config.toml
vocab_size = 8192
init_std_qkv = 0.0545
init_std_o = 0.0
optimizer = "muon_variant"
schedule = "wsd"
doc_mask = true
Each number is 128 + 24 x the weight over its row's rms, rounded and kept within 0 to 255. Layers, rows and columns count from 0. Numbers have three digits each. The size before them is the row's rms in percent of the matrix's.

# layer 2 MLP up, 256x64, rms 0.252, rows 0-255, columns 32-63
098:094119150160117140151138112093177100159092146120132160126161130176104086138140155099119138096141
095:099165081141129123093130140156140123148141114125131119123120149166131138133118076142158136170108
102:109133120119156086095148173140155110089135154134125147124134129148116127120143129113134161089137
106:159117126108146147127164148134163121160118128099143112115111142142140172094106118144137096123146
112:163162095110166123108131152172155141154144150152136117081111115124135164093135122155163108125174
111:122098155085121173118086160158140138154091128064130133108107125146142152109152122108156120146161
108:160085128155145173127167130145175138161127144106093127110096151131136175130151152110126065121168
101:098143118134141098126141146152132110144133143117148101139087089151139150106147092113146126090127
093:132121132053107109122172118147132152154142100141117145119087107152152164138131100124148082117128
114:115110175117127127136129178133162118123108112117105110145181157104126115126075152100113161105113
092:128102127140159159137133149145136103151131141147107147118122186145095114162195157121136155139130
095:149149115151144169140119127203143086151107113141128112150147106148135134084126135119137124120150
103:130135111084174129075122163165137155133150144131155155102130141161123178111152134143158134100163
102:085137143132086153158150150098112104135097135110130138154133133162103130133090107087178152115144
100:121105159105107115089132100139160118155098118098107094123124137157116165113096118166136124110111
093:132108147128156114109146172148145047133137140121117149135130153146063094146148186125131151134141
108:141136111138136080120130147169112149138174140127145164159117117124163143105088114158151124112178
094:161123128107161103128129141132166122091125125121075158105101180089192133141140120141152138141127
095:139159110169076137103106130165115123102174149117138119133126134127148145110127085099121135095104
115:144104118068112144142136139118130120143115078123137168090121113145123174112140106144146141083136
088:156127155121121098134143137142161124127110118089091166128088123089104124134165151097144127128130
108:109173124144063132132117157162119118121131129110126115089160124157147132164113087121162091120150
093:148128149109117135168128082165146071153144167143148101104082156124114133129149145134143120117171
089:133109142133100127100099149132166106176114126165129106118116113100129130101145102145162139103153
096:096141133119105111131093148151141129149155112088128135109115116106162141094138165139142135129163
101:101124131136094103148113175151123153093135122100122144116125122132141157093176109162132131128119
088:129157119150165086121131128173143139128109099139095136145133125141124152101100132158098138113149
100:113094111121090150129148136106115103130086080119106165108153134076103117110148149120161132139105
101:115101191131071117148146125107126165124154105131085165142170112136113118134182113122142146075134
111:105130132161082145136163168117129108137100112101136122143141121118100127116147158117124108123126
097:120131185125090111142117092148162127125167095126121151138133144129177151124127153178117125122176
097:155147135162134164112108131161153128097117132152096152137110065141106106146137177125157141102193
099:138158130094103122119162100092110118142162150166120116110092096147113153123155080099146149106145
085:088092148141147147154112160134130155110129125148130143142152087087133112156119084107153138122160
088:119165121118137128101138121148152149138125144132138116105104107131161184114160092149145106108148
112:146092178115122132145086112154148143135141143118129144141142128136150099090179143175137069134142
110:121119145122121146158130116096123170159118094117149121130134131092158157087129094152121080079131
101:137123150140121108100175163123126119147173154082148160119147189103124158145120115149134172093103
088:155095152128110133172135118098106132070149129085089117145134128115163122107151122106151093130113
108:141114143122102178155166105108145118131101119119093154115134134155142130082153111134114147131135
097:175137128118148144151110133151177129105150098124115110153158129113130158077165122117159144095134
095:101114132085163140115124143136125104190144128141087128147127155117138140121161150151137151115130
096:124088172119114148153138150097122112139128107115083133134146159134087126144146124123132141081110
096:107130109104101107136152116159129116198157108111135140123159136165171156121120098117156103161109
122:144148120132114076132090106112138126081107113103081161124163149139151120113137168101136136107117
110:162140101131149089135149144159133147160146172111130153145091158098103131124108099127118090113149
104:145100160118063152144107154132152136127120090083125162111107092150124179077144121148139124107139
095:136104127136134166103153144142144164194071120118132115141133128115134136097112106088160133129126
107:155096110134129132179140148125117091142088149115081127133091156125154111133162109092155141140128
089:120130121110133155118157134129139137155154113127109171108140110136130138132107143118149136096122
112:163146112086140165112115154172123163149117147163134116101111132088165154102124113179143109120185
094:144138104147106145099132178126162127155118145149113122112088167164116152096142145136134121111151
094:085154128142142111147113181132167133129087134112098139129152153170103108075116129102134155143116
094:126138093121155090135127146109149138129092145112124099139117171123110132141088122146152119107156
098:148140101121105100150152147122134150138085128098120149158142182113124107160103142086138164126106
090:124074143095151162128148131123094094158086113133115155101103143113089154129176126105138138126116
097:141162118119148116086105166132142153162094107147114124120110139110116168111148134117186117121184
109:132150150123151109078094146137124118121166134102113145115077132109104150129148115141186110110184
104:086123113158164128082139170155121153138144130117120104104126096122131132132139101139166151109136
111:104112159085163138124121130102175130118084094114108167144094102147146163103154120162137114141109
099:115124126128151101117125127085118149108149122140110130133144164112151143109139124126180144103148
081:123116148100165115115090126091136150124145092138112159132125174177166123103159122104112121131135
079:105132104104164105123093158161171105106157120125118154126094123124128140127128133152122153123120
100:143158131110069114120129098150104136157136136131170101139125145129119105113113120142179125090134
094:157138127137160107094121164134158144090116158146132112125142093140152100083157129091138138100130
084:122071149122140121154140151157117110086118144112121151142188166095134094133140155130154137119111
105:143116134159131089143104153167071108141126114102105111133182116088132104116157135107146146121128
087:105135136123130114113132177105107117164101102112117144134164118132147114135099141081146151136093
098:130113134110145149129142170152161142141135066088111134107153097128147121117123118170138131135123
094:115128157072156117103141179141136145140143110100092167124123101110094141104159117147161149103133
104:162118129130145152109145176102124142140079130119107160141169136095095087159116170101168164109127
082:137141156131110135105111105142144118105075105084092083124112155144149147140124156079125159114155
097:105101083114127142095148092164148134138132144146143125110120120103170150077111106126113152133115
102:154126149096154125106177128106134153145151121105117165117127178086126163138129086088158144111136
099:139117173079111142105110137119151144107180128090093102097106185132122166152107097140141159123162
094:094131103151125176137136149152124070117143135123137180092114138173106087142161153096146114116091
091:083128113102148149139130125132105093085137160126106147048126134124097141130119117127123109147163
111:107093149138141130153154132120154084111129142102114169129156137130103093140137144089106111104108
104:108146110122146100102114107155135076161152133128157127157113149149116141140115123126155123118171
127:094095139111151138103113138179187107159080139109104135131123152138109126122130135109144109129122
098:132127128126055108134144131137112130142157136134137154117138154087106166128172159109150141097123
111:093165148141122158150078131107112151092114143127137141136129137139129118124155117137131118107167
095:088128152126109171171169127114148094143145109134136123087156124141128107141130148096138169141111
094:169138122162167107130119123108157115146125120145123152130105134163101128135139103107119123052150
091:125141114096138096146152118192134131142142177097102151123136136135154156116118098087109158130146
104:143139121126136118084123133156153079193139139138162123127114121114118149094138150149156121119149
113:105136158136148114180125101116144150115148135069116102152142141138147117116145106154124122091121
110:159139141125173128111158121119095126165160097109124131146145097122154122103130116091143104126167
100:132127124126106149088134170141131112114176139105145172107133134123140144105139103136099100119095
094:097076139106062134130149121146088102145113120082110128135156103133177103102155112118142099123106
089:106120127123067114166161158122119099091103100114091150134171148137088112119120119114116143108122
104:131146111109211114121129097137139160156122127149126116138115146122126170116127097137115101092169
094:117147145118131165118114156110137108151125137161104178115084102102132149124120084137161125115149
111:119069156144118150158153136116105109119106111111086166139187161120099101140129140104120143132095
101:117108130100157101107155133153107139161127135133113132089111101117134126110095143147128170077173
092:134149156080184083108131096126190098166172137113141131159123132111144155137105108152128123114115
102:123131078095144122104077117127161165123130130127138116134124071140137156082129116165142161133152
111:088100155139125156136162096122160112114124176106117165131143122155121108124147098150146151141146
107:077090160101098125152147139125134118097123136114148151133172116115115111142155097090137144136127
119:181108162110100132166141119106148113151126108122120146143119132127117170106179086157135106052111
093:105120124169123101136132124126115150152147129110095162120115147161159126142120172178149146122127
101:146131153124126102163115106124162105153093103122164124116081116159100124142153126093119104116110
099:123126109089130150140124155132137120131101149132146081087127100081171159108106154104154127103170
099:145121115153143121178109104146126134113123131091135152102095101102156137134153131143123129104158
095:105124123126122104123147116124119105148135095138148166154158157159109141089120094142138060120136
105:119110130084087093170095104154098121143119146133127146150124118128122120108145110151151147124147
094:131101127096100154143101137136160167132090127100108148167153065137092145115159082150127119131118
109:169180124135157099125105100118164163096130148099124108098119099123126138099089121102151130132142
112:106101156133161091118098128133149090087145118089138124138118148082127138093130122130131105144156
106:123137153127120132079129140115144105160189124146143128098119164128146120123169094154135137084088
096:134162126153102127130136149121140125155128171103104128132146155173113125133101107157167166129142
098:143171113132150161110146121153103078137129109132112110095145137118153119145150143124148117096158
119:122119120184105127096125172095139136142118117117141154146113122144133149103111134112176123124123
082:111109156117159132074144158132114095150144108157119152098146134093094133161132142111132139121128
099:121141142171132080095153160195154140132124104146144117119100116159149147127083101131149128130137
097:133146156153112144145142126135125103147181132118086162084153136131146111137137171166074118110151
117:098100148096083159126153147154106103120139118120161162122143121170131087135141132088144074112130
116:118139108124180100114128166162100138151159114128132124090107125128125171135150118157136096128160
095:120129146138135139115130123160137183069110160101142135147131115122166128135109142139147127142093
108:135147112088144115097108143111157124098134123124175115097104134151152161127138146114144132100157
091:145069142128115136161159139147119068110112116119104165092128132138117101136137142091149124143108
085:153131130118119131115157127144130114167176181112106113129173145109092094183159122084133130127118
088:143103133201105145159101146112106120098088095164077133136138138155112131161142113105154125133107
083:134125140162149102114187166086112163103122100102141122150140146122110155120137087160118149104119
104:170112128083159142163174122162148121163173177123114126147114121154118122164155137120137114125138
111:127113090105146118109141160177141107147137119099124118105156160099141130121149138063126131155128
083:140098118148150167133176117102107132120113100099060124144125143147091128134103142132132157124101
082:108161141095108117194140100130126139109128096134106147139155089200140133092149147154123123176160
082:101168142158082098118117124105128170100124131151145147149124136163139103118113099094179182117137
080:106140126145128098166080109136138123120089116098108123128164144131111123131115164113130133120106
101:131107146085117106131153122103126154142102137142079111122168160130108138158136102128146100086150
104:105159147129136156116127089112104157111109125139111134090126153135092135159129096116164115114107
096:121150139133090121104140114140160125121150124121119143113158139128126127128172112099154113122143
104:141147148196124108133140068154149130098140163106120119139109100119160132074120124142119115127160
120:137143160096164085143085148123141108137165107085090157133093123163131150126162113132125120112122
097:140133100109092114153162097141071123115098143115153132141125122134153159106106116124110128103122
091:107105159101115127116163122123153126145099135121144144143170088162112109106147120109145109160106
096:116122122159107113172136087167159135111133076147088171095151123120110077124146158140134112135101
094:113082136123092160158184104094092122125131158100108128124133106107148115148124143112119096115117
098:148165112149122130120166100158135146139144142142127145118161168083131134149126077108132153149126
093:153125138145158163146161147123112121106104127102103133131176130125111098149100127072156111102121
096:107114138129140115156163128111127132100102183088125169126178170112110131137098145124129147127085
108:117158127128110133137087136121092114102120111112140126085145102091147127125164172122155169123151
094:158158098110120132087123083145141103173137168121146102153137109078128147110131110085153119110163
110:125099128096151141145148091169140115154100102130126148109139118113147143132150099146123130142134
097:103134123144121098079118121145124190142113107154107119104108119131165114094171142095149089122143
089:102149124143146149093167116120115123172141109133152155088172086164149139131118125151168109121143
104:121110096161166130146097116170103109133129155106111120107107086077134130117140135128172121100135
113:136122124130166120132116109119146148147109087112077107114124119116149125105190119095138103136160
082:128091127104091111152137140125131084135117116089106128146169109108091117082104140098110136141096
085:189104147108124125104137127108094087161127137122150098123147076131149167106139119138151137123100
109:116140118165168133127143164140106132122142138115134148114090132105093126154109153155134154114150
105:153160104135151122130093162168140149101158135119124170126133099097129142117141128123117150127135
086:149128127109107129142124127133111100132084088135114114103161163166108118110140120105110145117114
106:081151160117090134122156133131079128161149106111131128118130122151112147134181144115168093088103
084:092107115122115119121148110090156115158117101109099135115119133151121130131124182123135088131108
104:139151135103130120100118158120131152130142163131159134134108128096140134134186106148166130076187
119:173126136143105102126127132117123095145113132163100081121140164156104156111162080100108145083130
095:137091129140131141093144099108114170155147127089102139099171170107124129117164154085124142150128
099:131096140171098154134109128092153115135120125138137169102150111147103096087121144109155127129110
097:143096149116128137107176149132115130178110130099135126106110132173144132107158095106121122151102
109:152184128116128142108119134166149130126160089122119090112132091139161119140142101132141149135101
109:163119155146100190151142119144159115125140128149118113093143169146158122123143125149172139112168
087:130159122093126136109107106159144152130134097120122146124098161128163156127128124133144104125161
104:087130157125118145102125161092087131160165076108135122096111124163104140171148100141156117109099
097:134124132171148107147109147116153112090122112099111160131140140113111123153146108128177118148126
106:145143130162166106142132079102112131105139112120153153123125173100116148116120115131130173124134
076:137126122135141152156133096130096129137122140126130141144163086122088150111140149095141166118127
107:172134135116176092111134124169139121133170174115126114163118151097120076131123107126164142098137
084:134142156155158171152127149170095119164111074165126146076148122136096145146136150129106145120122
117:096104155134128148160122130095112070129131135145102151093116180171098138130140108111135109108127
083:083133127098143142164201107117171144108107154094133118105103105178164147138124131138151111151118
113:118128138121124111111146107133138145118102184104155136088129185147129107164129108156158153145148
110:161109136133165128124156138149122102140143083169126126136122140145112167102141153155150144105114
085:111132143128134125126138114098126105125129109122110109143122137097115136102131157071116066130123
107:075154136103097133122129151110130146150114134098109148135123127164157150077123134151165107138109
093:128059130111138159161144119125121120163070112120104150095150123135152107135105128114143134157125
109:118119127123110142138119137111141125160100129130094128118132149121095134141142145133121101107132
118:092147160140160091151122108126150131144115141112131127147144093140141139104138118138125139118097
089:178146136116109125139117140116176123112095135148117094120079109148124147111118145113147140102164
092:153102136112170132073121125145173153146100088138092154130161106116120128146134147120128128134135
090:141146151139129189108159114129095111122122067103113143106138112152099126114148153110131144112080
082:144088152100144154096150079135130153117112160138126080111125112117153139091150138123128116143149
104:136101130126133125094155147145153147150146123124127104069101151132150132117096089166172144121126
088:124101137129101164162128150110135141120076126119138178110149130112132133128108132130129139106088
111:118105156115118134071099120172122114174140146126136139109154110158124128115127108170118092093163
095:093112148083090196149170136112171113152114100127115163138126110115143143093107124107106100116149
114:144162145132144150119152124083147115136136105105088121127111167156113113127112159139141146101127
098:144104149131144132124155113110163125100111114132087125106140130128077156096128135089094100110129
112:172136163169128073144161118079127128085132135115107154108103127129145156152166107112146141128140
105:140102141134131145146124166130127098124153142157076094114115126175131143134179105123143111135151
097:134115158120140137112106134106108132132128103073121128100109081148140128132139135122123147106088
087:160102160122124127093118139127120120136117125144102125106105057140136114092130103087122146130118
108:125153148159122132132129117125124151120157146120159125103135138120156122125150134118161129148145
114:121145133116105128146149123121102150135080120132087124101089062139157156117145106121123158108125
117:117121130119145168121180101115122153156148136106090125124143175099145115119159141126117114111102
114:123104147137152142120120137162148157125154135118090119110160141116158111140175086150119110143128
098:131147121143190129133115114132176177169130131123119105093134108130124172132090078106123104134151
099:088163135153125113146117151134162124139141122115143149119119129114109112115148110172119083096154
100:133101141098145133152164125119115168130134141087116114135156089120163127126114091106161162136134
104:143193075122136120089100152145139135107151173112125116129097142148148168095117130163122151116147
086:119120130167179153159130116104141121104097137054139112136097144126109132152098145133139155115156
107:112092170133106186102145174128117124138118104100122137145103126095134147109187149144147110107127
098:086110143107127160126122146117137094133112092092157141136173160137121125145143078119155105110119
075:150106134129126153161142077132177122139102079153122137102180140142166132160141112092091157102118
095:105141136134172136127122133136165125116123159114063153092118136161106095134136176089110138145131
100:178195120125146145139109116126172157133108124136169092097089106104139116099097156121150129108169
085:139159102128169143138103149195151113155167119151101157127147169137156129156145068160130094122152
107:076102140149107149150146126158161108106129088104133166126180156140125169169103096104142139149152
118:134115146129110131113098143120137123162117136105073170104142091124153163090132152156122108111142
100:099139138129135114087106142184137138146153175132151152148111153104126151104140129136179149098129
086:074133123158107161141136162138137107138149118131105177124096129147086089125119125146144125137089
093:113098099118162139114099183178142087144108146132145159129131172121094106115139189135102128149120
097:139138176127127134097137151162139129097121101150136137138154160160153145134115119113133119092132
090:097140133101150108152159180123126110116122146115130139147158140133140133086117109083121152119159
107:120147151158151074133115143159168134160149126099134148113140121115163155115161109125113114113120
098:115108134136146147148162103176116164128071167099129132139129119113100116063113148109117140151116
110:103123127119089129127104118158120149098127098131116153139116094140123103109126143175158161135148
099:129158120199139108123134125149122126167091137121132147109106124165146109114109070153151086090127
105:162134115124148117163138140132116136150126121127148172143103107083170179136145116086146079116134
110:116135130176143115119119088125102193133135101090091121108127102120163148129092087123128132132143
082:139106123136135114123127194127109111154094129121146115113157099100118143118133103123139135157114
108:083124141111133137137121158143148122104112140123125118139113180139140165103163147144124146136147
121:131128119128134121115141111101144125137061168103149135141142093104137142096112132119106074089121
111:132112143109166188152097154146128109153115086107125137153102139104101139163145133142146113095122
081:159105150131125103146128126104159114137107159105168148147114121128093152103161118114141094081135
100:143096142142144177093157124140142119121118116103097098141120132116122147117142132081153091139108
078:105102161135140097154121107168119153102140097117161144147139111066099108116112126155165135109101
095:119140167174088129191112101122153161123128127147123131142129130144129138116103105148138123112160
106:088135148122149131128152112124117142127135174132119073113092113155154086111159109137146120129116
100:149114124103085167148148115145136127130122108094072133108151141170121128136147155079107104140098
104:164103101156128060135107110151147129128114134086114110168137118166129141129138121138172106115130
104:084122149115136142133115126131133057104128135140142126055165110152112158105124086110131066124127
093:143119128094139116108111081154130097154149137136114143115127157151134125148121133140128099112173
097:109159119134117173145132152118152098161116125136113172117162169120152133174114098082146153106140
101:103102141147153137121145124118135111145117083116118135086128136106124136123113166156157143167138
099:103135149072140063125124080133120138126129171142136114143127148082150143093131139136134126147169
098:132156106115165173127111112132130121104166130134121115113117168075149132130155103099149093075160
103:115117107156102116109145150123103104120122119150127141090151101126135127151135125099142124107142
108:110145124130117156161140098104185104118117125130062139177151126142134108099138095082120143128121
103:149110152135117130101137111167156136097088147136153155107141106112124150085141120128153079127148
092:127116139127121127177094131098152142107106119123149144114124133127115178106128165178128116105133
111:182154108160191111113120150148119102128147087136110166112110133146145152154116151144131141111147
091:137097157124092134171147127156147132122064074135131144102151116171175126123130094132146095165130
085:116090187123160131146168115150093090138143122127168131131137088140144090102167104093120112112139
113:136128141154084117144113151142160112151124164117140116112147124135124152158066120105154120096194
113:100172157087177100139141124137162103097132149080108151142109102088158123139149124107147103102127
093:169121154130139136110146111173123055100130111113140112149169136110173128151135109093131184141109
089:162116132124136134113141111123119086142118105127151111127178090110112159117092143088151115102107
122:120127150165144184131142139106123169131160141127135124126138166057116168137118125127158148101145
099:121113135110088117100168160106109134134134086097150123117194137136143126114103134128126204089129
098:099088132123107148141147147119134133087091087106076139102158106103160128088093085131138130108105
105:091117125161118131115160173121164107117147128111128126137156152090113152139135116128135134127141
103:116106143160118084113148112168137142145133117093101087122121168150135126155145108133133142127149
084:106141161150181115118158119143122130154153184159101102145124165158114138106169111113110129133154
101:093089129126151135133147123096126130161117099112115139159187132118118138062121150116143126122089